Each number is 128 + 24 x the weight over its row's rms, rounded and kept within 0 to 255. Layers, rows and columns count from 0. Numbers have three digits each. The size before them is the row's rms in percent of the matrix's.

# q: layer 5 attention query, 640x640, rms 0.0251, rows 67-94,195-221,323-349,451-477,579-605, columns 160-239
# k: layer 5 attention key, 128x640, rms 0.0239, rows 67-93, columns 160-239
q67 096:150183142096124141159102111121129111165080146134147137133160184170130132141149163132151103123103141147128148118119128162197127112100137146145132099110187120162123128193119126099100117159154130113172140136181111138121133143150128145139139161
q195 098:152106126156093167126176109137106136125155115148091125116120118122072129092106121125120108141137119117108157130127110150112123139107147103151163169097125122084112138114118097125107077131093160120094136122143130150124133144143137114112159144
q323 096:135126145123120143147135126163105117177115131132154140119180090115160116086163078137174121150149151117106106128134105098127130143120116112130115107109113133153146102119117104111133114116164149133118147117114145155119122141115121166165122148
q451 110:149126143132141106123111145112148142155153181149127139105124129134109128107146101187145134144101121149139103116122148143154147148119145178125095162123182126171128133150109102117103113116121087115119117139146132126151119121131125139121140146
q579 052:129101127116138159126165125152138105171093154113119123160115146142089113124180146110121118194142145104126143147126125135137121098099150162110106164131166104113131132144143122110086126084144103145142105167144137123126125117114198156130193135
k67 059:131119133073142098138098159104071125081092097136065175166138105118075132142089140098093147115140161124131121106146145110091128152123133126114102101119094122153122136047142154125147134115148103121143120133090115148114137104100101134109099144
q68 096:111128119155149103154134140158112143133135099101095093162149128068110131095181137136128144103147100138163171162139133168145110103152131149083141158172146165119111137107178096131125124164101125113112156145154105161080126134117138132103109098
q196 092:071110123097102092134134124139166134099136087131159125139114114115127150131117127122169129122090104155145134158168157174115124128119134127120131111130133159153100110124087099108070150116095086141113146113156105121095129142113119126117115128
q324 084:112078157119115126094123138105142103141151123135166128160126136089170135141160100090158118143118101114127128140126116087112133081062114108110122110146123144166100134123097120120123109149142109145138136121131137108170087083151133112134130164
q452 100:107096127099127092116143096132121116102122128110147125136132131123166141090079117120145106148114121124120130185131116111125142099086102111110119114137131135118084123084088117107104104125124096105161148082143122127129131114131150127127159127
q580 050:154154128172182091116102172131131139090138162136094137107149116149099158143171153170156123117112151150165137139156119117103109139118103138118170137121115158104137113096100129152118143126119128086151141096155114150147137102154093128136164080
k68 060:148107123093120151116150117135169133161103122136124127142128154133128120123131152112080107103157156128108116124064138143109120108118150141166087137132099122150154140146114158122139129131113156125152113149178114113136098114163130140119116153
q69 105:124146136116145114132140072127172113147130114102105111118164140139134154125145162086132118075151083149163152121110105093098155113137172139140096173119098132144102129188177115131105085098125106158120134176129128130161064132152106138137093124
q197 113:154155138104117132121148113103128078152099159099166103114114144128111151146108110134183141153116164087095136122142116093120124095124139167118110156101133093126130152135105145103109079117118123099148117135127138127119078109135102142138126169
q325 100:130164107167135133113072164159106121109117141084086126112130113123109118143114173152149141166088113163111124105128138086137132098103103087114093115135112149180115130151117123181086114121141151151130087124140104140113069172104174130124116106
q453 121:143175145102142074148123124157129128141082135125119100154105126109123143156150075131138117119199140120153091118082141130156141143133154176130137144127106108137135135133141144157107113136113122141139107141160116166100111092073161164097140092
q581 053:140141126139132116098134146127131092140134155137114106163117102092125139118133126086113086122124177135180131141125128181132112121104124106120140127096145114122148136144133114110114142142141131157106124115130141130134091085122144127170138089
k69 070:111116121113110100171113127165056145107104099129138125128131132138107077110125111120132107172130167157086189144175135155150126143185096117124133118134138112104128136078095156152120156141154112146081128135141161136110123101140131104089170179
q70 095:106091119114109114142163120106101117119160156097122123157096146152160140113108089119099122131146158163117116128125102137048161138142112104119119104103142107132097075100077100135143152113126149154123079145106126154114100158149099085148132162
q198 093:095074111120131121169158091151128117152137118107122151137127128148144129140107121094081134134110163178109087100151113124142166172117077118112138091130128118138121072139149117116171177114124141154137182124112131130114100171102131140125139148
q326 088:151149140147099130163143110097112143112119155117095144155121162159111128133116123109138107132129127110058107138192114112077131092117127192122114079135117116131112105100102115143170140129129108162111167129095128165099116146100138128105119117
q454 109:144120113137120170140151107163126114127094148112128134143142138114128118139165168129120090112082124153073109090170086105108152136135104133130098131098075103103173103175140109101113120176113167124132111083138150111114116177153107152124105118
q582 052:125168139142116112171112160155107108136132131121157159108106133122113128121106094139148131115129146126098155153130161153120137124148160129097171090126117140111060104143114137102158118149137114101083127097144136150102131148162092109146149116
k70 059:129178110159137142130130120148144101136125115132083116123133109107090124118138172099101157121120126156190087136120151139153158089134169111095085144154132136095115128158123151141141154136084092096127126168145088111145113087091115099136117091
q71 099:106154136132098103119140165135113110070152132138154117129103106153111125163093175104127120110109128144107090099158119143098135170075151099130134134078062110132148117127087140157158129121165119133149124097108138120154135141119078110112161083
q199 111:125140133149104136140082158096105133140126122138123115142109135109123105130151183138098118122139133136135127113180098096129099180104128116118085127113141102107104142143118118106097116118132124170136118145130144136141170099111137113138135125
q327 105:119133118097136186162075137107145114156098161137132140089167096142122136122074106112122160106145154140110114082098131176117155121149136143113113100103182157087194150168141107116138121131163126133122141124158119127107169134078119160087157128
q455 113:142161092145130160172127156090073142108150105132103126117150110124086121122160148104113151145165119114111113114142104165121083167103110107134162173122119091124106137146143132166189160127168137120206144150106139129102145126102106067126134121
q583 054:154119127150068140119124112108174150124142079148108119152126133125104135121140152086109126093119092119111148183119151082124148140106151117155149128127149105144093131097143094109162110158117143107111115125144105128119148099161132138130126082
k71 061:121140146154134122120165092124156121138120110064132115129117122120183144148113075205161122107117145123117159142151127106170192093147137130121181112135118144142101103124159101133098121123129143114140159137132146109144096146126124124141128130
q72 089:112151110146136120170147123105107129107153138104082122170095091113118134131129084091131149175128096116103118130168122140105131139116124107120084173133133128109107111091115153131107127098081110138140139137112123132119102166080113101150142125
q200 100:095105098122151152155141113162124139133119107093158120150125110108124102120140163140130149151161124140149111106121109110117139131175057114142087129129118085115099089107109113091136131113130106199136162132124138129084115125083131145133110128
q328 090:102155129127124177139113114150161125148081172119112091110136112141107124132104127127132204123151094083133133117139120114151139121169133109114084116085111103154127180153118097117179106136093136143148122094130118135116120123129151142099119140
q456 105:144154135139136133142174111124136141100076123155089102120115114153111148114142135102118124150130144155113091124169104124124122158147070121079131121143134109160145101167160131113140138129163139132151115093151124160116142148122157113092151147
q584 051:133130140176117128112124168098148155112144138114115111121150172126150187131106110110153096122137157141162114105162145162138168149109124108106171124125169125133100106077100117108182149151153125118143179118125148109138147092183124095146117112
k72 064:143092129073137116151116105159142110149097130120143128101122138106167109107175171097084135128153162127166115134093090129103103122132138147134094108121093128119113154131138138142092146104144143085166093183138140089116077141132134128116117144
q73 092:141105118153139139140094108153131157097105093095105144111153106050152125099150135144142108137156080122124188119197122123151106120144108110094185121162133131103125150108115090106102118109101114131171146150139111136095079106125132142139115102
q201 095:118112134114126125130135076161140100073096086106142132136144120080124151132115131158152131120092104115166146138166104157105148113075138115146155090126119113188109113117087102114098133144052126110100148082115086101069080109108122109142107153
q329 088:130073132132128102132137108151153115136141134103159149155102140137128160136135074132169135136125134123139119158106147117099084087086114099141124137128089127135094138108082087125091083141092106104146108118158130153090165098116144125116081173
q457 107:107080133098117145125133100160128108139111150115149109129114148129141121107109153118150120117114116166123111172163140127130138106065074134104113138075133140157112136089092105084113128129086119095127108087155136120144088110091112139115148118
q585 049:151178110123151116115129156120122145098115099167129133128139113162147099130132118139123114130101148134157134095177094081136128139084151151141164157143126163098124128140159114131147145109144123082159166110135132155155154128137123127132151120
k73 060:127105130132155108132148157104149136180165111186100130159143154154103132091111145128108111112150165151117118142091101144130122123112125132109043138148157118115164124154102183112117092170148119191077143116153142120132164118144152133132126176
q74 096:161093149136121109065124121131159170119106138171153151141163122156110154124117123148115121114127165119121156133083125094178098133141167159120114112153137169158113149115153108139111080152142132139123099135110135111131123108173160132142113124
q202 106:159117139133152144093141142080146159090176166162110139121158145125117131153095085109116135120123144135118144127112137093156089130129138126099137143156144157158123155108118165143127117150138101128089110146105117105148198132178134123127129154
q330 093:153138123169140109101182113160096118125133085149147149173061144111106142097149205158140118129118102158122168153149110107158076126108100098164138130134129113153097112145107156163143132140143112125124134122139095128139182173137126123122150157
q458 107:114105142126116101123157155191135172169141097117153140132136136137113114130150102101134127134109164147122148128159147048156146134106176149123116095132088157145123119127136107117114082099120121116091150145099124124158119115137107130119148160
q586 053:145110127124150074122132102154084117139115150151183116139131136136096120131125135117119141131164129065167127127087112145104116108138148174120097124097129120146122119175123149117090078110122141118095128139112136126120075127076135153156120133
k74 065:133159129157138178148084149122158112113175108085128112107087087113134129169124112141129164088115110121142069150168133167135120143097170129144158121120166146094100157114127122121157183141135158145156117102148129166078176174141106158151163089
q75 090:113126137140148108115132132122124141134122145135121110113109164147151115196139104117102123128086147127110110114086118094126076136119130155102163120091124144112160095169134128151112101129170152163124059100126120132160118127124145113133125153
q203 098:071108124147131149160181108134138151121149121118112138139167110131155148116116155111126117136133108154124107102111118112120125128141105078122171091129114124152154069161108119113147132127145136141124159078142148117137138138132145131136126137
q331 089:136116103146096166154153073116075110117170132129080145137113134095107158101128165113146134128101096111126113146147116127157123107128114140104152150126144098112162080135135143123153136118150123121131194119122132095166135148153138140102105102
q459 102:123157109171127126095143115165105133153105101145124127099125114133145119122170161108174136134121129158106077102118114107139128137149119139114132147112105163128137081165149127091130134104152172112119115109132152128125122129163132163160154120
q587 052:113160117119124117130097121140137126123129126117137139119118096094131133074138069142154105127120133109131125119111160132141126154116114088135124148118131133087160113129137118111139160163132115076167181078128091121165126115127125124093123103
k75 070:134139130085146175106135139145126079116076136141163127145116137100108141162112188114190159103157126158139113148130119107135179099159133115141139127137114136105146138105110146137101129108107133123149120138134155128116121111132080145119124147
q76 095:150115139116133121093135126136083134160127137137142094137106184116109143148148150142114150164130144153148193107117128119146146176155107139150146137164118135133131114134146084116113105127159114143105126104146103120096115112148152138130154132
q204 106:153148119134128135144113176089140115147161163146128103130155123175159084156165126097099131153125127122114083104163089157154094191140073115168149147137128097155146146145139099152124109099154122145089143125103121155150144089111132150170097131
q332 108:150123144149151154109110149149105127142130113136128130124146143144124115132148173107136139119141095122090136093107131126155127116150106113178112119115152168105158116120145121115151110093151082158086146147102125161098137153131150125130148108
q460 124:124079151108125155100087099121140139124132091156174126123144150138086103163113163123127115122126110192139147159130119068159093140117125076168202129150123190096146137166132087111158085140142132123115115122078113121155105153128146089122099141
q588 051:124101151171102103113153099105140133143131150075153123117062164147115095091154145153138077131154148101117158150112118136115128116116076095140105079115149162183093094146132121140133104130121106139153113137090153093127099112107133076076094125
k76 075:135130153105170146176103147150153113112147128136086098100142078168102137098100157140116115100119121128138070146137123115139113110071138132107109117128141138109111146192100168097145149087125160089105128146143131131113171141173123168144123152
q77 102:127062124111154151127121151161146154106138127129096147127153071118091119100136210138087096154129132151145172116117138098172127108130088161115088134154152134126110113076111135116100075114091104158129150129156143133133098131111167125150124136
q205 108:130106147118114137128138094161149130152077133102135138110115115138102141130142121132131122128126140129089172095108127147120122105154100121121153108164149119102128139126063151112156106088106139101097110093126159113094151173135183145098094166
q333 111:112104142132121087112137122156103143122170143113150160146108112150125145086108125113146120168128165144138118126091142127170102067077123106139120134102083165129052119097158117160092117133090112149093124131128136148118134111117150112151122133
q461 114:121099153123107109140154151105134087146120141092119105127136129143171122164131089133129115083120120121081140131104132111154161116158097170115086099137146087136112111125122150133101120106114104145087130117128148145111098144129174134119120140
q589 050:119152118103122086149189169199052108135135133158144100130120129166104129127137134110164099131118132127168121178094105109103135128154109115124047122135145141105105127145157140109125151120159120120109101154129140153113130105113110116134110089
k77 070:090109125125154065113113177140131125137099122132168174128121161153153126068161115129145123200135148132082117099146110152101113122086120154149111120107115153152147127118143075161132124111114136128163103109130130134093144113123128119130115122
q78 083:127168118144114167100156150106143115155099142126084143128113123113144128111144085092136077120122118126132075116137122162148133145155090147117109121095123108140178141120148136101125149098140136150145107110157124136144142135140138136148172150
q206 096:119132114112116182138142088099138109116102150141107116130114134129153112163133133109146119131138106152143114113147113127136165152092090088068156104099158110143158137126114145099114090097161107127096104105143150106163152154090142144134145148
q334 087:146118140167119160136143129125160123139093092132069132134109133131115126155120123105117149125121127112085094091125104106139114090102116156135072173118142118185093153134131104105211125114168114117153167138153137130140146158144180126143136162
q462 103:147136150156108162134116087111137116125092137105128115120101141149148131087156158122117151124140099157115115115151144103139130128130087126058181138091139146145116147142133108135172102102159181129132148109137115110120120150092180151147161135
q590 053:139128112140085175107140124153165151119126109120127125111116125107153107129110066170109118099102156157133118141150158097133112131161133100090168139106144113109104128087104123118166153120118148102150144129103143141171143128159125129132149137
k78 063:128140145078153105112070112108093143142089142163153125127178142161134135067108158080129106152111144156135122119067081146130153131141137109150096162130086158118110133151108112141109144102119089118107097115105141140124113098102145122115088140
q79 102:136198141116154111168158111120120118138120107110106102141120136144137140087108083133140121115119079127114105114148111137075128089121144131109157136134147145120119111098115124121125146133142150086145101120107121128114106120142146140128127159
q207 106:141094122099186113113155148168151129128141144091151118145154107115117089122110091120114110103112146156122090136121114184074150086164115126144130104130144116113142126090112089133108132106112093159118145105143131138110111101095125173113086106
q335 098:102131117091184121139120087116149091085112134115094119079118145137155115152123102128174105128109126115116100089135104094123176128134109089133167174109124114121154095128105139101122116127134110094088089088152156100135080127150114148130126148
q463 105:143119141089152114099121098154144108152117117135167124117135139161149095148121111141155082132108130163157110135090101146126129098119135122119096135126096120109108148135084131137138175148114121097074165140138157141094130109118134123112120122
q591 055:123137124127170136178132119088147143105119166128171155101154101101147168136127029135129141121106160126171142138123118139169108148153133132124116147111118129108169124091094139091136118136111109126157164137142136120127125104111123153139197146
k79 072:121107098138134116111151133130116135135144122138105136132152116106151107089147100113134094093120152145122135097142122120148164101104098096094114106164133166083102099139103129101110109132120160138096162106145122132134082107150105118113100156
q80 096:125135126124128114134173120092165139102098150130153155116102144145163144094148095147167149123105129131076064128129111183101134126155097130142167159152132150137127114117114099153140126132140138090138111114108114090172123133124117111117147151
q208 111:145095123126173169119127106100131134145152116126141097091125108145144130135172123121118097144097156116131147104112139129143082101149126124124157140159127134100121106176167139149139114110153144127137123101111109143139172099128127105112147145
q336 099:113119118211133178153123124098130128113130129145090081087125136116093136095091148120122099125147135137172126104120122142169131148150158135100109150155180139114137108120105115130138151133136126139067148121100120117129102136133136152124115123
q464 101:175120145107122166121100115110131115123116123120104090131131138117099115121112160082101108093112136142120106122143166096149102138145090127115161154156083111145131132167099114156122127125140147124116149116104073131128194120117102109167166143
q592 046:151159131112099136102142171142128120191124089123123117123155111106139103118052124158075134143156128170059137175115143131187137137136136145122127146166141102132126105130117143119144120127176129123189171146088128147123121156127144108134161129
k80 075:138058136097130096122154157120128087136140160116120148133106158087147133159181127118114101145145154123162134135121119140113155134138112099132083112123112121112110138108093133120106128169108134136127119141169122084147048145106100110097103125
q81 093:171129138107095156080111134113170140142105153130158102118139141137115130142113123123121167118130144127121072142109128139124119147149152122168135126139140131106087146125125108146175084108158169113095107114099128132146197128104144116096126123
q209 107:126094140139119117080089131114103133119159091128166131129114163103159148161170115134122140117130140122104132110119122099161137162132165159158147108138115110151133171161132135149138150127148169059108143116076118147178202142171106115116099117
q337 100:109133123138118124100112101138120155092161131145110138070119115132146135112119144164136104131147118128144168119079155132129144174113145183148143106169117111119147156145106120143100147127136132067106129141113099135160178142162147100137106116
q465 092:162104122105121092088153122096136118123117116070101156163170108101154132162136120169130133126130159135121179163104161084118129108132153143152107114118094120147116132168140120144135123132142133085118095110117121135155138152157109127098098136
q593 047:107109147138104137102175117093144072163104155104123121169107163158142110121103117133141153160167122127124161142113137187118126177100123156112086151126160090163102145154151123142174081139128137145129155145115145123094074134107137112134117110
k81 057:100151075151184124158156119127184141115125122098140131090135106155150130153103141167104142120103131146123111130106119092114122129081138159137178147153146092146102095137136145112136151147128121154150131132119118121130136122113113155175130106
q82 100:133118135112087075156133120155148159095150091128153155115119122162142134131127171133142104153134128165126134148085143136138097166133132115142126118130111096203164124133126109126174097109127150130128135121115122127113145141148136117113149165
q210 121:135124134102160126085060131094146128125126153176113147112118144124138123169117121105143101120145120105079145097128110122149136111106163151067148133137159121152094168144151184135112114127139127112112104099088146129196196126162088145107126142
q338 102:149148121128114122116099141106137131141118171140146127091127119146114136179121132130173127116098126116095160109127136135131136174116141135106144119138147093150168168156151125185152078087158105076109126123117116128150183166143121118119152126
q466 111:144181120141108104118117154108136116134149137120086113151109102145136169183105122137127129132147154083082134139152164177134137153155163191169149138114136131140129116107196146169112107116142124116079102166079133129152126155115104098157085114
q594 050:135082126095071128116101150156138125193122130112084139156143109125116105200152132120139139135168134137147117147145091145098177147104128158145128150128152104145102118144159125172149071100109163149107107128116132144068113130139169090118115133
k82 062:148089108145167127153139092104097131117131140116129109117160153122127169125163084131104153101128101147104150070152124109158108158157180149119162141137086135114094135136131114130166174141140156123146118109112127074101139118122159131123091130
q83 102:112132117122143118149053111149121135105147092139113106131108098113142148155145152117104120119145143141156165146096142150146137141122092151125148086085125131144182117162131133094124141142151181154135132155136160118114141125110081144110130101
q211 114:111151116140114164149127139148090125094099143132122147119123132165140135133132188087076145119133071108098088134136147131130129096110140088130157115121129126162118121153129152115117137104124160120136122112140185120159130137153134124107158102
q339 090:115127102137118138127163108121099136174124113164101139148136060134135132134096150117164131088108120139089126143137126150131137158119121129098123115114110107122179123172139115164154077100151143135137135124170125126136120165116103136156144127
q467 105:121117122145141134122117120102098107137117124110076118124136089138145138156134090131096115105122153117104074108128114150138129148082153197101140115112167134145171101135135152142130119119127139107148108133100143102124153156099128098157111134
q595 050:118089128167086140134114106117115114211125143132154161114130140132117125136110140097115152115147119126105066116111107115087121111111153145126089111112195140149112129188138164139128160175141129107120147142122140145127120122115189137123142159
k83 085:119121141087098157105108095150134117110162132169148121157110130158087107149115136126117105156153151108115174114089114102098111154165104136146127127146134140147079115105094124141125095130120060128144035123140122120135121142138129104121118129
q84 089:127156123130172160147083125131146128128124131120136160094106136121133128104138059153141088111103111104142093096111120155150116105112115142088154143114069131128106112132151166117099146153139156140146116090143129131144094114114098102104149128
q212 116:088169127149129167161166147177146111174171133102086120144155086169131125110126151119118097120133118137127095117132110103112126090104109124133125119137124122120134078145143136127115134186132125160133137135130145125099128115141142140149171134
q340 096:149137122102133151171165095091114108151118107086118115130141125123129120136144076147103137121116103109097095125147100148131173096142137148144118154106134146127146088139143073120171130121133120147126165128139152126110074122138140160125155171
q468 100:153124146108094143143113116097097104123128124143153142156136146133138144052161168125131139100118143132149102109136142113141108111136128050112165156137137108118097133141069118092162106123111155162146112101116101120162124128098138135127142099
q596 054:123177130152160157138137129146139113127096116114116126136174116107123129118101027162117119126109150154123132148100172124139137140115151108107146116134104159116105103085102136111126150135131090117179133126129154137153149147144138112142195140
k84 057:137165133117152096069159098148149135138129162135126141150122152090161130135146135110126126143128104115103098177102133137135139141124104098144112170131154145130172105089118111162091124103101107122111097146150146145115103149125103135106166128
q85 097:128104143134169095112061121132144109137144089160148134104134095129093128168110143148106117136115132122170157118099121125112147149107131146121143147129085109169116115103115122127162136096167132143115141142086139161126120106130153103118085153
q213 121:114098143104142114119144120127148158091165148164135136106121151134141133184111107125114154138150150135136133142114105122121127165109131076095086133128099131139094136108141132130157150111108118148133139115098147165170153115173141100121072097
q341 101:112117158142088105118111115142093145134133134125134152132122133128139135141087150129148152127134096129153129137160119132165093189135087145123144126150133117133094137146133084159155135152114123109130113129140131145131114144107079091123113109
q469 109:125127111114131087109108127140112107111164105118145135109151111100147138169082101145110135167117142129097176124106149167095165133142135186173083143123129122141185106109144115134135140110130098076102110164094126094105152111134121093149107147
q597 057:151081116096091137103118135106110113165121166129148125156114133131103098121096182135141148132118067118119118128103105141042146120122112191125129112105169121169131154152133141165167086135136143142100089142141153157118147104120142085128142103
k85 059:124123139169089156126089093161149151146103115105161122116137156129111140111142124140145140074119098124067147109093130120161155111158147085137133147086123165116100130130123126157134143179081151123137122127168154132102164124136128136120087077
q86 099:153121143122155145085101185161118118126098086155091110133150108162086112126119143148150115173082105140117123113114121107193128117126116148134161136132147110132121131148101145095125127105122148149170147127127162131130087149166111089119136146
q214 116:128110094095076162154148133106147123127097146134120130139113137132106103091158130131140124103137121144179104145155121148111108096133081096096127126126154117114130131176084142137137105137122120141201135129132148122127149130116170160105125128
q342 106:122137136156133129134158131131129094137133140127119097147149099159122113120079136167138143141124143100105081153113164155099104118164127111169102149120132103124123145132132104155128098111148152126155154134140154134110144160133151144144118128
q470 116:118142144139160128142187093119153110107112154098096121093127120131138090135124122125144099112107156084084097084142134117107149113086142124105093105132115113194165146133124170139123142115094134116128121105136126117139096161112174120143095140
q598 058:155096133179066117106149115143177137142127110134115101112131101180133127118116131085115116109121099124130115115115069182045125107160143191152097116127122113123161130140197142144157127145120154134111145091124137123114166131110106148101108069
k86 079:150121132133181128129129145064131159117140129062165117117115138166143124085110159136108131109122119149126136081088134168116139131137123107144139109136113106132107120107128110157143123109132062159089113125128132153122176087086182142147139088
q87 089:126118119136170165106138105127105142135108117102092116158115124090133133132114112125147123131139128110132096091123138148141138100131132113097135172126125121120131115102151170147080129133131113158161110099144128145147148128081117107148148108
q215 109:111139137136124135128131124109161118173118169111116104131170132122155141116115166129101110104111146136161078122163130060149108104149100134095128185118161142105148082123140148151132120124166093164168146105144136084142109127113147132116144137
q343 108:122142143118138142146117154108122109152104120122105129122145132155136135133154111091131143117113114128116052111160125130156133110135150146131144187107118100142112123103141142099125153134137132167161130116195143067148076161106134133123194119
q471 107:081117118121123135114118108117153140178116143139142142105150141146123104102133156136120137122135123157136093140133108120148100082079096114106139175096096158099144095136118115099146129161092139162169154136083101104129160122114116148111170132
q599 059:144159138174138132136150119136137137089094083086112115119147120138146165123136069179109106121126158111142121154112160125181121099154118096120168149178113146135127106123090108119126153138112104096172142135126105137128123148155108140111174145
k87 064:126112118098132116128131139156129121137137128123140120140114135103132148097146167119110109152075097134124145117091112112089129126104099071182087122112168117098107144166128117127161134113127148114109127091114128119156143157124078146157139181
q88 090:138111126150120109136119111138149177118155145163151135120125127148125151144109170144109124167106202150144163109077101117165121175120142167178102110154138117109122121123109101120082125127129100120106156121122136137114116130115149140123106107
q216 118:116153166102125152115150133136124170123142125169129118144154178146164165172111114150143151141154156120136159115064138097116123130108111093144105066123098146121096130104181107138126170146160109113119152104117139141133128137125099093135083118
q344 099:142193137115137111127110116141128131075132128125134129144103115099120132127118101096147145125129139120137120117133161065124136145141141121151123069168127122125081118112127146121147151147134084127108121113141111148127107141140118100129101098
q472 097:117130108138111149095123148132143155106133084133121111097117136072137140126113120138095145133111184119138147116157118146124119121103141153153080104098071142124158107119159106147116106160111067120154115162068111116130190093124057100151081117
q600 055:124108116143099129099158125116115156173161134114126134135133141134100122154082175125126135163123066123134136111101117178098138096103154191141132112148099128156141128146145107131128084141124146125076118094114115146108123108140156118134057141
k88 059:125118109115142132147116141123131107154144102151135126100116126145121125143093111112103121088152108088110132124139121088107118128154153114118110140161159113135099135197128161140157159134145145082131137118099119139176147146151129145142124114
q89 089:159091128131104138122107141136145138119211117100102116133134110147056111111160178140143135135115126143116177116145075111136153145118100127132102105155113124137111191147103140136129148121143111117082147117102147143110122133116185117139083150
q217 123:132132118120146102111146128115120130135126122128143119148119086114079123137122079131127133155127133141100086144122085117134156126125111161127069142109103093111106160116120115142128130171113117125100124125118143139133100121117126167128132129
q345 108:130169109139103107103096118140112091164126172152145121140138152135119106124086113111107163114152135176163110146164127106143154112107110132154126130084135139071105150113164114165070111153115139178132111141129136142091125159102120115110122103
q473 102:089111135107133109100107074148156119076148141156114130139109155120081101125084147132140170104083126118095130130121105120109207150100134193142069118136092142131158139074130117160112123131136117069109111132099096126147098101134152094137114165
q601 064:122075136135121118110128111142083102115138145138114146084129163125102113120129175091171115136126088133139133110109098129088128121124147162150080076157123135119130146151150140166127111138124167129084130117129124125116135112137127105101092134
k89 070:116132130134099143117142132141124139161096108115090109160118134119133181119119102126113193113150132126168133146064122105089143153104129110165102148112162091125125118131136120102160153145083113078168131118151143117109155152065119172168127147
q90 091:113111123131148129090116089130179134113104168145135109107093138111122079105163175109144137108157134125154139149166155104153133149149141186189137117119118070180111117123123147137096096077141118171089143142111106115081100119142143098105063124
q218 127:137132133121095112125145092103171187104112128121129162154092161093168116165111181136133117091152130114116199129143117085139123120128139136148142137114128118126118164099122114117154138080130098132106110132104144129152160149108130115114104100
q346 099:121135136151087127104153162129157167141131134128135135109103132131178129126104169130150117120132144118143161133131179065087140104117116106144127165147090127114076155167131128132122159114156113114144095118171126125116143137113139070091140130
q474 098:132103101131130103122124115117154128166119076075116145118154177129141138165081132147110106133176128101138174117102124157165149114134117125163152128116119111136143116099174124108105134126145071105105130145131138145103163093108120125129084141
q602 059:121086134112088149075130152104147095140109139118166151136111091170179114154135183148081153138132111116160136121087132169078127103113151152114119126071154101124146110164153118137143103117124107112143133130099136155095137120136150091146122151
k90 071:149136117108140120184106157135146125132118164097126127101143101156149146111153110138121168166122130126106081127107141100111147133089135130102119123152131148099122084151121146137127158153125111154116128127149096155129134109157153169129123139
q91 091:096095132137115135107151162148113117137115113153118142124147119139128140125101098140119126149127105147099161117112134167116136139120095138126109119117211166142133126141097147075161094150157169090109151136116138164141132147174128120133127119
q219 116:138092110160117127127151121136117146127105158137139123116122144138152131141195162129173135113136106159107103107087139178137094163181086125108119108144161119170101195162116136115171105130144145116155104078129128118175205170133132132108111131
q347 099:100128145162147093053152078088111123106163128125128141137114110119133119123155139149172125145140105133126137144120159134133125158119115154114143109130109111147160133142169155138172116091104120079116141163127119152131163140155090141107107131
q475 103:122119112140148142122120112079090129070112118135114130116141112125139145133124129112107151112123112137094120107107130171103117153124144141093100101127165101176159155152138161160139110087142136110119117143129145146158150130126175134121100117
q603 057:099044134114088111121125106123135116173161141111103145110131139145121130094107157110097189112146113139168092131141121143117141137174126146137082125139142102202112138115146124156170111138132130163092129136149139153129128132094134132118079142
k91 081:143133136104142116115087103109165157103123161166172084127150137112111128147120076152133136110157113134138159095140123092155088114158120136133144146109069162155157110077065129137090117101098094164143076144113150121128134128158113159149147113
q92 104:130127117130120179160118160161167131164121168162157108112141129123121119097082140158155145114118078139136100132176070127093122104097122157097125137138076149123141162121095108158102158094122126099141154120133103108109112095107106119109111111
q220 112:148145140134112126139107081136176158115167126127133133141131131176124109119085133113082148167131124125136103121150126075111118108129123125176163113107113111092143123079134109138091150136115111117090134110107117155068110173095150150123109100
q348 099:116115148134085116122147166126150144179125130112142113137141156142095093140106155173081132122136134137161120128203082080117111090105107115132121112095132154102100148130164109137126122097091137150139110135110152162086077155124141143154133155
q476 105:116110130098136115145119148130121113165127170161184127134107117144136129149117146160118130140106069159141124163113116071116139129157158075115172129124113140102139134089142129106175168139139089128153121091156144126144103147095108136095129123
q604 067:109109109142137081137143142173093139105123128126118125153151108156138135117101118125134163148124147114113121136107138124163139120104118139102109098141111140124171091123096115109150134104104127151117166165138119148138109158112071093172112115
k92 074:121137124146100098124091136133147157186166120167100140130111149186109117121121128107112143121122113140164117117113103129166124125095132155155151095155124091139147083127105136130177159138123162090093108141134163167163178116118127158157134132
q93 096:147099141128175134096095116153122167109160122123131137099127143154094099143145176107143096100119123128165130108110152127171155140135076117125147166098121095134149114117117140156122132108146139149097170140135187124127128131169119098108078136
q221 116:126113144134154105118108091117130154082120128147113157121160149123132158121169131159125128123115116131100133047176142131140158109112153116112113097112116117124116133143132181137119109162102107093087150112086139111167169103168175113116110129
q349 111:165116136115141162106138117116146143163158079101134157089137103096126141193121150152093138114141117118176182100128123139119163150111120132133154089145152119128176108152156137101157137114123120157089142145115140150119182156129136112172116143
q477 107:105120130107098110122152142144156108131155113133106135161123127169153120125126142106109075115149119094166126077106149103150126134133139114090148115113134136149140136114113137135162137139086097092062142136138137136139161182106095134149106151
q605 062:094075156145125154118064115125136134144131129157145131125118178135164125098071177134139164102098147114100141097144108197138176124125175139128156101075112137119090151156094136147125092115171133084139130124159147152153070119117123089143131164
k93 085:154141099089139114153143124060120158109145153137081136106114138118121130121116136118134166109143113116108126158101130110146133140163139082136130115097124079096125130137184077114145168143117099168096123113128129150139085161046162145120168117
q94 098:133123097166154125130115116108148120129101130132162139114171156146113130123145095129163106134135133123078148143119134134141152104099123121109129162155117168099147096109073097155147121123132100089158109129113112160128144115155150113141150105